{"n_kv_head": 1, "norm_place": "pre", "rope_base": 500000.0, "rope_fraction": 1.0, "init": "trunc", "beta1": 0.9, "beta2": 0.95, "lr_head": 0.0089, "grad_clip": 1.0, "schedule": "wsd", "batch_tokens": 262144, "doc_mask": false, "train_tokens": 1105000000}
Each number is 128 + 24 x the weight over the matrix's rms, rounded and kept within 0 to 255. Layers, rows and columns count from 0. Numbers have three digits each.

# layer 2 attention output (transposed), 768x768, rms 0.0189, rows 37-45,101-108,165-172,229-236,293-300,357-364,421-428,485-492,549-556,612-620,676-684,740-748, columns 512-639
135125154137165123111136143140143131097098108139081107159140130139142153095110130117123151122148135097116117158171130118137124141133105150154122155125139129115123156110132172122111102162166151110126164114137106121114127164183114147127157137134112116137105117101146123151119126148147130106142115123091154092094149115155155141142163120118156119099109129115106094108114137121122148123125
128137163147128140149126116119109142172100175144110159152121127110152133127147104132127080117151137133141130192131131134158114137135131105143103102154125136111113114128107144089096156159121136123122115149132134128137121127106127127150106119102116146134129151136121144109133118105116177093105126134126148156119129164136133145104106156148134134133122136123102161151106133096139120115170
127138131102136143137135115113152120114070113143129134135132159146150150108121123138111116105168179148131084141114132144122156118128102099140112156132098146139158161114106126126153114144152121159131083127123155140138148127125149141149144092149127128132129130129104080141101120140132130119152111117133170123131161152143134139118127129135095136122083104144124127115090117120136128116165
168124141151166116091097133150121148143132134119133146171142138133130112088135117138076161139114140099154128174143117120131125154108151131149141125147146124133111097139125128117128129147150127110130099121112123146149127137131129142112119125179111114106134118083103104121103114133160136108129105106135161136129146126137128109102121132124150146113102127135145131126126099110116162094136
153109121096159157120113142130108135089089108121116139134122132126126118135141122140124146134152124107137112128113096130125116102144118133118138141100128108138142130108139136129136127114135129111125121115150165133124096111111108150139094155108123120120158163132134132157164120110137139147123113112148161161143151142126149168110110162109101088114137130107140105102097148138148141122139
129129147110143128132135149164113144139091144130125128136145134108142117117124111159125151133147106165159105153109101142150117138134138117121122095092128098123128116115128129135139124156122146145103104133149146149136085125136153154134117125150099136121147145127148136145114126125119151146137123112154144083153151144102144157121132156089130149145158107123131132129106154102117138152118
138109115134147124122126118163126142151144143132151167130116116117144145105140144108169149105102127154125139138110144119132116115101135129143120134113160135126115090131101129104153127148152125123153120134144122120125123110132130130109104122131128159121112137131128127113105112112138132129158136133111121140104129113126129069110142147121150112133133154092161127168145142120098140117159
119134131142112124154133149098124120150118156098137125128124146148131112125132095169107131128118119182166138093114115108079130117091129122099162149109107146146124138131161131152127138115119133134129131144165153140133137149117174093127147140147129098121119120098151133140145153162123120143115159130140102139157148135125121114141156142111105135119128098132121152134147096107112100140144
138134117129135135127132136132128111124134101129130121157119163147100133128139129138178124154158117154106106110121112143111121105179107133126146136108109152124123132100146105139135121085116167132125099127152158154139150137114133122108120138146147099104099153114125133114100133119117122155142077118133127111143144130147154153106118115106105108137122107117124116124130112113119103148110
083163142146146100139111144127091149123073119148083147187135118167120131124139111094142126131123157103097126085149137159073084067119125126131140112167165144155131167124134138158136162109087155146105145099134114145125110109124159118132128122100113111116116084104118166122176130112154134114137094137092127113183127155127149131119142137121120130100132097128123104131117129171078129100145
088134128164151111117140153067092092147090144133091154124123175112146094113139117110132130154095132135170100153117144089135114104130105126138115100091076127118147103108116131142078126118136125137111128130123143161122122114158126106161149109108131100102127123148142156109123132135105140127133120164117123129130147096159127138174075100133148124114108089130186151132137107155133150112152
136190131124129074166127128109065096128109135096142091133143153146102095101103105139196143115096136088167109124113101128127165123128113139119118102111120102100142146145110122085156119176141105106152107112150119135120131127142147113119156110109150094128112076124071133163137142159099149141122136139105105144172124168105121156135101135122132103071132118111133134109121131170124115103155
142092125131145157137118126147097168127165169136138128126095129098117114143126115111110172094148134148158139136138126127149105112121147111130102147129120110143091102182090109125101151149200115139096132105100162139108141158167096157145131151162154138095157102177109123136100083132142100144087139140142148139108145118144116131146187111124106139142137138138148126101182117123152100126117
130135143099134100130147141129149096184096134116118180118110159157118118144133065155117139135147112137174125120147141128093137105095095150142133107101139146135125124130140152130107141059142100106095110123166176107102124092126106102126077130110132124125123173114159106141138146080142138116148144124124157105112141130103158149119128146099112134119091096121141098131111121110115150123179
112111111090112125135141166106126112137095148119157139108107157138110114139180103153124125105123102116153115119131088163090107130114103098135116135112161123117155147111132141165131152127160112156114137129112158099138137080119120133146108136083158130130148095111149125154138110109143128147125118134165142095126138147090143163105119133114124133141121086144148114128111110071140130149150
115130155154148106130120139140112122129131115122137142160126147147130098115140142192139142158131132148145133138136131115170141107097144129113126117123092140129170143104122115131110144103107153131124165175165143143125117106152105119159113085137109141081177131159112148132162119103135143127139103095144092119115144114139128113097144135110132123092176128106147138132159158143131104112154
185110104116104131155121094150134121132149101079143097095135092078114134125140136138123120087128137110155148125158128171127110114160125132099107109145139113099060102150133121138131122156125112118153147144153134112144110093153121076118168109143093134120114120164139132167176120109134132084114123122096138106185127133121115130120116138147113075129123115124114143177129156144117111134137
161117156151149139105103102223125152067109095135110128104128105157120147089130109124133120113145107120137106110146145137134117152118118126118150133146157112112154099134139108118111134154144119139119127115097154187109138106175121140117181154168115125143145150151135140090122141114149122111101130141107142116132089163097107133110113098127156136137128102125134092094145137131122133123098
142145130083108124171180117106133144110139130139157130164149159153139166149147094116124133145075114131177144135120123098118116133134108082137136135146140122097105106123132153144176140104097113118112127130061136122182097129130158167144120123086147139103097157113103182151126178109115152112148167093128151148121108093122127149152151122083093124177108118132107163102132111131125117156149
100166136127137124144104113049121115098141133150100140121125148152116124129115128047117119161150135110116139103095161103115118114135110146135176119125128114108140116133130108117117138146114117110136152126113119170144126121128134143134151114129106098135164172113112129150149139127165158114109127116150142117125129145132145097080165123119136144159112144145156092151139145126116109111146
162119117139143115128141092122161172115134125141181141110129088095133147126112099115159113143098091133151131163126139109137162138123117127131113140080176108127142166137127099101127128134124104105144137156136140122102147128152071116116058138097153170119141130089111116091104130135098130121102136161160141133119153148122099106133132109121171128122075127110152155128142114103141160122173
115104133114117118159131144150125088099149094095144144155126135098154135108093147137146198086158111109143103125127160139144111107058142149121133139172108115135120119114175127118136117158144167153122112096131154091141140097103100149118138114133112119123170114185110112138130109128132118136076073146095118101162118100135142097144131119142105109132164177159184133137109122125167125131115
124083154115089071139127116163108127132162149115129117153147122132158133140125133119121186183181165140172115135140141103143151152154101111129133093156117118146165141126143138129144102141126125187136132099083109121154118120069138138111110141134143110119116135129184130160132140142166118125158121092124124111121118095143136103127114148142088126102130160094108155106091095094112099138146
138128130150111136132143107142134136130184132115146137122160149107147145122116110131147118126129115113142138127142096101120105161131110116159110174113187119124131122143129111119144101133128082104192117146146123144116113138119133154117080132142127150140125162111106134110105155117126136134123167157129105144108108099112148071134134159140156116109106123100171122116153128128079143076151
095110123163165139139130152067129123161128105165081138109088135124096128111123141170089116133144145124128134098131107126105089138107141108118139170109143146157114143095098153138130137105166115150127109123116110096115130130134159133132130103118105132124119085141177120128157110140102124144126153110125115153132131118133127157151154141127083146125129111127133134162134156122127107093161
122133114118140104137117100149092149072105130146116146133120130130135109106152129095123157126170117117153149122146100135119118078133092160116095144137167116127140108155156205153134134111132157148079157110135124148100146171156170125132156108114153121107161124131163160153123108087124100130073154104095156112144154184137167121145128109124132149109086101118157104131141093163118198111126
112101109130159104147164140040106136159105145137130115183110164166119165134090117116138172182126107141145171147075160135108097133121106128153137100112133127123112145133115128125112114051109134131113152117113149127141125066141135089132156154137129112123092165108114154131156088172105106127116126091147131148107162101164131127137128138069121121105144117145136113169132128156119164115159
087149114131135131120121136113094121124129173157131090058145145165123107127075103125181118121112085113140135158076110131128128115119153134144072123124071093137099192112149120155146164117091128114147136142153116145140132153120123115104146133078109120069156146106088159162154169125112139164141113141105121104138168166132156152149105167131124129142106133108119111150131149167137128110156
171133141118092107140117075121118120128107148135185124126118130119144144158103183119128141112091127092134095105149134152199130127167138106164133114128110143156117173112147136146151137097127138142133136128084121117095170095138088098121077127109132150152124156143110145141105101155152099177147118119107120112104139127146122112135151173140126144153139136127163117119171102164109131119093
128089173114140119147127116117122109129101100118142174154123134118154146157105134149128140134086119130158145144138117130153134125148121104150144147124063130140122143102152131094099115110148148185137175167117103185127146125132142096127122137128107110100099107100163121150097149095138143108117128150127159103128113084160148104112133112127072114145134110116154101132108128170135132119149
096147154128104149105107143169108134133136117143148165116078132123147103105109167135120157136134120143127127143116151134129140127124103120117107155126141147117092094123122098120118110146155060148102121121139122117102139134129104092117107134103104114109152123135140124159109133098129119163115125142143129122139150151096122142140115110159123090131152129113128143101117087152067102109153
117122126156137136105120112134135097153123111129129146155113141141156128105155150195116188109149126097154165124145167070167129118136174126110146121135105156117120125096104125127127120119108112131126099140104170123129099114147079105160105083143075136105168154138080136128156137102147139121146151122131153139143089133133156089134143133073128093123131174093112137151132114115101111117148
157099127091134133126097119093112136129123091131137129112118131118143149085137146101093107164108152148144133143178092131122116129141132122119142130164168112131093103113173118132125118184143144102147132133162120085155131157141119117106106144155119119136137131141126129105118176125146123105116120114113137108124142073125099121160132172149081121140127096105114143126130138127096085092124
172067158094181113116141119185120155116138131155147115107152144138105138138106142127122162154108124124128111150161113136099081145127109096117160155105157133101075147099142138127113132124121125141129127115122131125087118112132111131121144167167134122161142119156133135119072114130152130120123125153106154136102140136117123135124141115124134148148083126134162124125154136111118135081106
119123107105168092135116102101136134122106123105130137164095126144137126119112099122126126101100117147139140135147140149121137156101141131160102171122175135093114131137119115152124105122140144157168154187151149154155090093137129131117122123099120139123120141138098142086109170099129113084113154112175124113127110072128138142121108149083097114116126108169106152112135109133133115119185
109141168160087152150110175098111148123131114118140132101134143130096131171120109089121116124151140112132139133106173137133151105139116145113193158174121128171107122114103120108118176126146107112095137118103106103164141154151106149141115123131115118116154160131104105162158092130133140128114134112104130149129135143181187124147153134113129115167105147150159092145092118132128117107103
158118114142132115120116127168147137124126097138103138083179093131104155109128133131186088156126123136152163085152141149103091134106145144154182116102142087135179202128131119152109129131114144132128139127085107111094099110156103121141146127147154123145139130145123103105096123113149129123112123145133143116165128123106103056157101115114137208168130159162116127131157155085126137143160
092140157158092148147117149154100136181169124143105130138096131101090110124073132118126116152176147171078148115122144145143153138124164136120154121157117176156124089136137146111128157175132140125145136100165154138116139147133138148106124102118125121131123093096098129146135111154132134183136114159075098132183096096166144094144137088152133094104157136096143136128111112212121092144147
117099139134125105136120152145160130143133148168119153185110120152176133067110145107096132132143129115135120141158181110143092132135132128144114144096127137124144141096131149136114116096182116148179116105111107109125116110115141139129121144121132092174131128091136121124126126177121144089139128102111157096136157130138128117129106139127128173147127130142080169102166111133145118120159
167173122099121139122103138117153103171117096121126128105160161093125150119103117173135076130147095139138135099128116124106117130082113163142160160098146102114134175090102113114133111145121123135138138110117120127166114140121142148123144101125156131141133151135139081088135139137130103113125148128148106092176142081111110111135138122125138107142130121129124148164154148118095137092110
132129163133089139141120101075106117125160134141119100131154118144170114091151147119099163131152173119132111115126090126126162091123127156124111140145116149131145089131145160122143125139154087134129109126121143116104140169101140130088106176134118078145118156091135160228154137147106099142097121107106138180113139173135155135169153146134105126136103131084146106100128135138142127125118
098102117126130126142155104147159085114143116137165138170160161170131180180121126188137129164124105105164123141151166122123135103098149129162155076108114135172129133108130114138128138094067157052121117129171154126138141155097134120106116130103115143100108152109102117140138136130119136111128130094137103166132147136088086120090111117107139122081133127143159130161130139136079125151117
132155126141078186151122117082134121128069132100123094100087143149096165126154135129160106103154086150143123094132133128139138119111124088125103146130109112129130122108107167158125108116153096130170143119134118125100130129131153128155098140091122077114129135141144102166107144130156114159097122139119147147119130134074165111168107114125116141140106098147113160136163093145083108187122
129148138147120129146106130095137129126168133144135111113082096092107114151130151145161116113128143104104106113136148150096120072118124140102164120114154110148128170113105129170142105094104115149132155116171101106103151120127124117113133099123105152152119137139177098132122131130156147157090157135126110108114097124132149120129114158138158109120114119148134131104164104180131125113121
148159100106118139127107129145150139128142120068187150157164085104137140082120090114148146155134110161180162090086116085137109141109123158145087136110191090136134101144112119144171144169136135111121131089162135153131151106139094187144136148166126095120141124110136132197124133119155096073116078147106094123141142146150123133129151111140146145171166139122104108176139143106119155120102
100127116146082150139091056180128097126117094154164152126118105110136112091156107108129090130086119122125124136098148109143109129146122104071092098121155099118124109123110142112098160130067080172149127139101105075120147148125153130100134084084110122177134127149083117101121140098125088130156120120155101109155153186119155141152120103154115113165155138177114116106178130129105130119136
164142141114123106111105157108150118087184150136139097143160151132098115111139074135122038130119172136094122176097103146107131092161090136152131118151144099125062124109111123146115163132113126068145133162138100083136140160113095116104149125087143165110148136122143133153173129130124106118143126171137073144095129133150112114155107146171142096152141102101112128139164101166146154152096
083090140115178106171101106104176139163125163093123127163094123176135102168152179117135140150140106136144167117130133161150121160135155114187147137115149153163127183122098091135124120109103177123118151124179127112115136085105179125175116131116127110133128124116166115156144122168080134114090107096140122145123128104133114135120121117098142134101135138130101173150092088065120103155145
151108176107134145113105121086142107136129160111168157148130080089136143106128113072094112140120158124115130113136132117142122193167118189112167121104159128111134131153133129066175124135128128141183180163094123126148148166147163187122099104123154128103121156124122121096104156111106133130095098132109108048180097131145124118096108107157133101167142159151139130121169175138150110108128
110148129165103067146151168125131061129100151188096131215120105162111187119128103123125134147085144124097117135127129132103148093126147124144184134115100125157168138123135131105118160127133190118126115152134134131153131113110123155130068116095109144124124145093124149153131128149133159102158119119109140152126105152105097102123143158182092108080120114139138103115035116100104133108118
086080130179111196112123144071132107143124117140112158113130136109118118146126184143117156142165106129166105106178139132166140136147127097122107116151112103129155141125119137127149143121116084160126113138133099129090113134119149147138158133154124120093108121099181120102098141129161128105127129146132156089161136114152136127145110119135147126129143113094133125070115155135131132128117
140152148146143152111105105166101181165122147135138082087159129093133114149111152172135137133114139118112094138146166173145127119087124175096145151067171148114106172131128111146120121135110142085145170172143148094134130110166121086136119087085170166138136118131108115199157136092105133188189110147124118099152153160132133132180089173141129112095178136122123134119131112151130130139154
131134152168160161124148111106122129147138106133133144122129134156122130161094085105099129144118130126134108123111101129134117156148160112154100104167132173129082097135092145134112158125146133145128117142161138166172111094132116152114130138156131124126115137143109155140153130117158123126123114086138128102080133120143143152127149101120104141162130148143112111138138111090124099108128
119146133151145076153139138086083192110129130218135178123068143206135121175144135083135099156145176108143122117090174100128155165129098184131187071093098149131142109070165131161123116076128120149097082123145149144110102085140149061128103153151129111085069182068106131151101106116109136146198183084138147164101133165125126120103158208123135173155107157200099055170168126102155157143130
150127116110115124150164149198142129097137104151150134134125160145077074123145045126138089122146119133113155093109132109142152078110101131130159152115140142146121067134157076143118148112113160096098111087120193098171126096120132105110092135090151125139124166144105131115140100146085125192115170108145141139120126131122115106092157185110123144184151068154108068136124174117147154105122
104086159154153146121107089153161141144095153101115105159129089140174103133110147134108138139112110125155153140190089139139124087173154093133086159138122158141103133100106171135083169158126132168150127164170124130140128088120119112160128116126109088114108143115111099103128144127131140122135163128066159141144138102166136130146131082124091102142104124090104153123124145094149125146091
140105130128157094099119121086093093094126128124157135140129127142156145144125119114172153106101140123124164098104191166153159101084144112099168125118130103146121122084151145121173143081134166128162141144134192122139121116141121077164138086090135164108122139176094158158151142113137157156143129086161087118118079137082105146094153200117132132104125145225141136182161114131109114095101
126192173106099140156152143063112082149105103135076146119148123149145173084156093134111146124133115073091123114139120129100148094141146124147095113166043125154144122162115138129124190112138127073129136130162118147151127119146160179156118112150124159119145167104122124142148130129129137118120106106119119184109123138085078105146091108189091136080105076134165080135063122103086141159136
099041157169093172156100135069154116123133136142116152071162116137064097138134199118132200119156140118149151086190170175167097083100138114138158117175093152081179177125183111118145153110069108143127102123122151119130116125173125087112156129133169103105109145117171142149086162194169074162108129164084150079101071120137112140154087162083101164109142116121132111138138170110144124135105
063118144121104113124133143139133128175111129084132076119123113145174129133079155224154205160071143061085134110136123135110113066112116155125132097132118141087113115093098114161104122116052125088114134113138086039073146115141088138157130123147126089208098069106103167183104102125107148123185113164125107077143139160104117120146133127107104144122160091156089199125124090145151140097128
107110131167096112166112159058121094147163106110160133117142115137153115163127086137137111133136132102124104077076131103126102141115124152133089140155212162120088138147077139138120168064093140098112101148114148162193134094150129144087160148092136138120115113140071177146143133139167087111123112107108115143136119167175089134127156119144101130150148098138101076169113117144149109096122
081132116144122106089122091101129148137130159147138102074129112163103130130170122077179137150138156108154094122155155156093120099162134179119121104182143093160174128120132139138104130090110128140124085143109113114123086132096186136141141118125115134124125127105173127089097086114152136131156147092182156166124133134104176100100190174122134116157107161177131130145204099088160132127080
099129185107123126127123155111149157141184121145128115136123091122067112102207130114115118140089109120101098125152115141095138091125114144087090136156176133153129080114136115159111162136110159158121155141155138143134066138113128149118116130051148155140128112199113120116129083152082120129116155132134122187136119113169117111109124178125127104124139084166121080119094142103164115128089
095091128100143107143163186127113141156110162138096092224058078168166044115165120145170068076134101118133149135122142175130132128090157100163154154088088136122071161155145159165124141115161181130144114158196112145124123077087129044144144074147081139109122143094064076189136151141086146151115113144116082154108120098120111126143169108126124116074166124100109135124089117118132163104149
123078088121135056116113113061156081161193120115201066117142140058105122163141170084209140152093132104138097129171134171152141124086175157140131111157131149112178193122125106103137137131073193153087156079074167127149117140151117117122167161124115182127145119178137135058140118103111149109142111107146108164189113122163178111124114143111142127091106114159116136116110217081140123162104
122110123110145131131099148137152141103092111178092096173124130167108101107104120125110099150128131136130140108135134139109097114089118155126116081166171091128154112132140136166152131110100135131120141106097134137139123156144120117148154121082157138148107109087159116117162148138130117160147113133112168087140141115130139117129117117125143164136128091137146096109153144149104127120125
101135164115123124142155123029113117156149124107103160127097153103154099119112127077118141156148109112120154140135137096120115131148112114126130137116116140104146125117124156120123157140137120147074148127134133156125135141100107170125133148095121124129110128147143161109136147108125105082100147169120137158120131136171160154149078109115103081113111155123143175137114096131110130130186
145171069132139102139125146119096110124148130112124103114140164144116133132145100131161148094148138124160096123120134150096151085101115127143126098123102123112113149141127113114101112147140106113180122120163118149159114108141122131148144143116126115086102108115080117138123104130087108111113153132134162135140133160066101131119139144121113145121142109134153130090091119123097109105149
092156127118124102084127111136143125135161139124154109151133130129135133120099131124113149139102118103147162150106105137134116112103165110122103114127146139153141135148107113134100137142141147127099085093119104161145128078154092136162097127146156134124154153150148127105099112165150093154116117136128096080097115088178145123140115101130150154138132181119165133107154114145102137135110
146142147108128140135137115116119117150143110125147124110162143146111122134143155103125173156125127140108128129135114117119155158147149150139138120097154170116144147141178144088116116084138078123157122132170168134138128160150113109138134158108144124108137179125107126083144147074090122154151159123120086109132125152132172148134134114128132117155087088079159101115097136132095167091118
119121138122150161114128106166111120137115101127107117100154161127115106157137152122166142147105126152146123126137091148105151157149129070183129129104133137119090134179131110133123111132101138147116132163142130147155119106161114133140129130100130139161138120168101125094098120093128115116125132161138112097136134100109117148082147145110137161129115085141144111120116127116128110153123
151111104154122123133167108181109107125127151119140131157142164127168155136126104147139117118173116120139151115140096117122154136141117132122092163141134145139118128137138120123124107141141116127142126150146123097130076107126104148123118121167145097113128137138116136133130126097142142123103159108161099126094128131151153117100190153109129115125123131096126119173133127132119089131140
156119106171090177139101102143129105131165144149133125130112120135113158136098117201129106117145131189152143118144106174107126089129156137126148136131088130146113133112133117170137122155113152140159123132146137148138141127115136108100152099162095104138103118140141148132144096162130146140124120125126131167154105099096125109143123084137105126143182104159108141154151166149132072147133
141145127129133129113121150255116119104143104125129129155105171116139082114181095102141109145147144147100132145144132155127126145114134182145130126129127130086154086163130131089190154133136128145135126136099133134142133141118143150139129063136173087104148140115139181134120137125147154089142139137119116144171104160163176131133113136154139171126109144118116119124102177134100128109162
132157153121133130125147092237114136115135135088150141133137129125180138138156141154166127151144113099172148105156134111117135161150101113143149142144114138122107083079134141113113114126136127125124094139110154104143116113130141121105158160115065063120119134182104123119120149137123146146157145172121109161142099131119108119103157111092150119147146182129095106127115129161105114145132
143166128122138135115142159081157133085097098099140144124127133127110175161150092135173121144105123175145155097121132107084151089102151134110056116127125122101148130142144101130162108160120111127150128105131146091166126117142156080120129115079169071118128147126122102163125145116137142122110135072144146161151155128106142128156093112133134126120114123128154162130123116116110127151140
126158100151154113135141139088144114096150116143124151146104126101147126103155153090105098134137132107122134104121149111102097107155098124105129088127162113171130092113121110130105106135134125097120132104134111152164074122150137138178158162128112101137123194139132110136175142112124125116106130111142098077144063134166123136086144150126147131105100162126137116158173111154095147084144
131127118121139182174134121024130099099138135088209154172120090166147137156141140133120149082124141133165102141112121105117112144105118066133136127077108136155138115113131125143160149128142102112133120173147169120109130123134098096137106115095141084127125152105100132063114158153154096139150167128098139163107088124117134134128177133142154118158142119126119137134171131086104146112169
075147130171106101107106142115161132139090137095162182180122123085136124075146124187092116119100111136119106122112096171085123089160111119082138157129130146099125170146096151183181118169151104128150122105187097134147162123170120070110138107100169148118127105136140086144117126128150075132091104127102105118150202096128145110115087137167067141086160129131110130110086118127140155102145
143102147122112109153128145110126111116116149070152125132108141156133122104150098116144112119125128113119132104119113138149124175098136144137157106181113100138106111126124119112129149109171130121108102129120100092157157066134116145145137130072108151103146128148100112150162169124154092132144093113137107125110111138145101108087111112164155151162151166094083161111165098105107110128092
144131165143118082155141070112127141128191140120149084095158121145107121181150111159154112139167115132196121070123144107138117149127112141133127124117170125152151143104111139124143152083097113135133177118134119140139124116120155123142068095156119136151129147113161122141152142140133112143124173123142159132087146109132137143171099110107108110096133113112159146103144101118131122127176
115130151135094113149105136114109133105155142188089103172149117160089131105114102072094141138171138125107114131154123120111124117135117129107148138129138089131121143107122171116084137076159133105102142160091127150101127134091136135167128107157126155064136120128151162126082118101137109100118115177103105066135153144143109121137106113137113104140140144147133109170147132162103127125132
169149109154190125116142146237117129093102138086128071115161210124100098176130155159130123172122161139102143126144105143139084171127093145131111124139133105098109116184141116123143096129136110119093113145186116126117138137126137153144151108164142128147110132146143163112111121112127154143129136150093142127117116076185128120117125110175110137120114130090151119139124124116151145086158
093122161157108151064123094224166158135205105137128115125131117117128114081145142141156111135139163116144142126148106120135114116089106134128125122089145120098130110128148148111149126159052105145112176159144074138072117206132126104060191146161112167104167130108143101131122101128117159111089112146134147124129118124142143160113121112136153113129130113113115123156178118167177159108137
126148111092131095136123117085128132116087138110178160132114128130105157115158149113191159131103109132106117114107107164098165144178133107118091124138180102117105164120126088085092124170133152116128122130080146125072116140124134183151141130110147127115162114129106174159154099124126179136101125155138160185108079151137138147117140159111107127118129148140117147101144143128125096150229
128092116116125126167137135095144114130098124168161188159130140139155133090170101109104128138127121120146105117105114095113125125146136132142159172165124097137129139123106140128119107124103142161094150117115118129158097110141131159134143138130098118159123111165134136053156104138102174133117186141159136092148070130142169104089170133090138118137113144138124159136112165108135135136131
113103147165147118119140131107137114072116171124130154142136142137130170124131148200095116123077118114131175102133136103104164104111133097109136126160104092148157146096118114176130128122080164114121134139150145106131149106143144110121131110099112125163090144121095139066132160125131116112152135147124151125149122144097105144116171134117151156123162132125136078110133111154134093087145
125144119144081159129128140174155154113151105073125129160133134126129106123108110095140104108143086165143087156142109122100130139137153121134091140133160124165075089151103087125143122167140105187113184111129124124110110145143162153088172122163121136156136092109118081114142116131164169158122104130113097142149114140132139157114152142122121140137124111164133158088148124171116118137132
151148155142123166127166131138111114129151153109125114154143128099156109113143115112148157113146122113144152113151120146155095138139118143146154121133104156117090091149085129098104103108155089137127146136133123141111147154128161134089087140154144118113117147112111099106133134131099144135140183106081112140129156138104113123152118121117117117137113150161075211110125145163124132143138
115139118162124174097135135092163104092151116137156149107142131130089170141124131121108133153143121117119123107148120127140124129094130143083148141101145117143132141088149130140085095129114146108105116094123143173139162144103097145129113130105155109142154135135124093170152152128139079146107126128167106121153113148123126145147121106118125128148150131122142101133117148103114144100119
114129149106116140120127128117126138160119125143132113194113137198143106124100083067116143165156128171126133130142134115138167113134150143130099112113158146117130129128097108143155120164166106128105099155124089122111142146137169147107177129109161087102154162135124109133143155097143094104136090119134125102118151105144182123150100109120122123129135128116104120093088111124121127143118
161125112150123138091112110255124121129144120146110140162134123105115144119132125114131159151118119134125171097160150164128125134094129142138086167131147198137144121143132136114097135109142118146140116133148125132131091127095137160114140141137143120152126152092116115130129138141130160128111127126091091126160111151147161111086142101140145153113149146117121097093164148093115115125183
118151134148068135092134092244157122163133138128143176118139101092156124137105128085098134125130138141120152121164143087127099116124086054128152144101100159117101130123107134123127144112178092162163151152083077092147185155113114124104120143114132066136113135153079093140114145157133136165130122171106131116083140117123146110165130141187092157127162172167117162099120109132096087146135
162123130119129177115122162099113134087101115103157122129103126105098156136146112130138068079082137127117125126141145114105159112114158122119122155128120167149114164081148134130133120146103132106128115114171139138138119109136135110139110102079078130141127148114105132180058141113156150132122088122129062087104148088088138151146108134140148106160109141139134123145140092144201110182105
136128133115134059174176122142155108113122154142136099103076105125105139097163137136121135134130113106103156119143114123141132156154115143137126116082147140136148122143089140140115132102068169145143133134120089111141139129112133183172170121135129160123136112167152148118143105096108119120102105115143104089127120124143151165124119117128111092112133142128131170151101131104127131115104
134116115138127134107097110058101123093157116094111165119135069197148127105102147144159123129112121120103123089108149162097159125101122146126118111117122129087152117132151128130130121116159156091107127127136108093143124152112114164136120154167164101142102144089083111101148130135139104126114129114138099184141095129137105108163175108101138128143142094144137095126163105129119109118125
112145131113115134121146128153131125126133154128159144112110144092123121070138188129109124131113145107107102104151119175142165180170176141141120142103165135154159109135089150128125109157136150112151162139171130126110119127128117155116067157138133171183154071164142136135099131082148137123122143175104121088103094132115156142138096135194112104129089125102099109126116160150105122144144
141143128136058131132131142164079122138140165136134119109133100145125180135165126115110103138093145133132153098137088157149155116138153129173125087126122117133127161113082132133116158118105153109129134117127079098139121120095112115126097132132099161119128112116098120130197110119122122137124117126111101138138077132148148110189104123100170134116110134121124130073118119151144128115109
137165124107145087131096125079133099110145133170131092144151115151107131136106128138142097134135116123091148106116130109120138105109101156108139123141128087095156145129086152122132103130133147107175145099122100137119106088079143154127150133188172112137159165105188120163150111135105092118125118105144112148137118150103114155109123149148092120133136074132107127157161139135154126138113
135118139111119141141079082091120135102138145137131143149157091099124109152147134126115180157133139164152094139123120116076129112132169117138133178148149139142118104109149110103098113095122142172105145107077125132129123123116154130106108076159126102112099115071142128126138129162112100114122118112152140147148111114140144173121118112074190092148129132090138124113133117152114113067132
# layer 2 attention value, 64x768, rms 0.0194, rows 37-45, columns 512-639
142178134131117109147150119113090072167131157151129141125073132119130138110061143116112151203134174139150157111134135105137140127149139147099143156174129152119132154097138115146159175091116132107150162148165137108137111160138126154134099121129152116157133133112139132113160126166117104113165119169125107106086143154139132108118128147120097155125149084125114145128105169105148120151106
098158133126148148102122161134126124180140103148085114157149107052162101100125183084147143124127142148128127135181145104119145132094131117101118129110180096141131097139143107177148144113118133101125138169139119165114152169104109116142166118184110108115138137164137151114167135129168095096148124138096140082151105153124098114101109128142105146120106121132106125118140144129109116110107
093137173124114133117099119154138127151115163107129117128185155121147135138132134113143161109132106164145121107120111071111121111150126125128114117125107122170130151162148119115185140123141141142195122159171108104091121115156117109094099135124111131106136137099136136151065144118140126089158124123125102160155113147135096157159076096144113175113139132065082088081106075137139109154122
132139143099110116162138135114113141139130172134103094124142132110146087151142149128175153110130097144142137128111103152127105149120110127131079148139144123095069114173141172157119120134153120130148151051158120142156151082159144144116075073160118148048159156117107125161105105104103123137121140120137132113078143106135126141121103079106094097124093119108155152130109128147168096208108
172114143114126141172147125128123148158127073185097115115111114169098134121142122159120124144130129165141139123119099129125191126097101116112099144103143159120144163107149163128086145108148166075166138110123140153121106160135089111202111153130155106097100118139124115147095111135098137101131147145131083117149102133144100167096165122144136166146165108080066128097104116126111118128085
102158092134125108126129129130142125103118149104112089102124130100143124099084125132102101118136153115159162152150149108121152136124109139137158113066132158122098156108142129115067138196120125125157151120128142131119122113133118124074156131124130102116140114149135119107153087117087088155122127118151130089151162116110137096125126124119119142095108103184160091144140164112139092096150
142133142117106145127169101164083135105105107153116078108111093081158124131160120163091156131083152095089116123127082155099090066121126127146115124130135124119100088113150142137145131133166097153132114122113114133150114113142188060120116088139091141117166155111085146142115154110157202110120115166128118137131156134126133112105121155113073108123089117160121144103113096111097135141115
153147142116134112119120152123111130123148147121142189117141147094146066107102145127105116067109117104118119103156119150109088141162130149160130109179055102153145146153104130138133147116099136149094178148140154147143139124086068103142153112132141152119113143125108104141104071145126198101132152128137115126109158125100054102145168153156160125103098132150127125095115112097155161094143
137106096127097173138139176123122112151129125144138076168168134108070152125134080100133140135166104128078123132134136115150129105122111108121164135137115106127119143100131126157121154179143148097103144103145151113104130116140143108178128140150169132092138183112113124135125133111147139100138138115151162145142109093085137095136107120127148150117124117158114084144132118169152108157055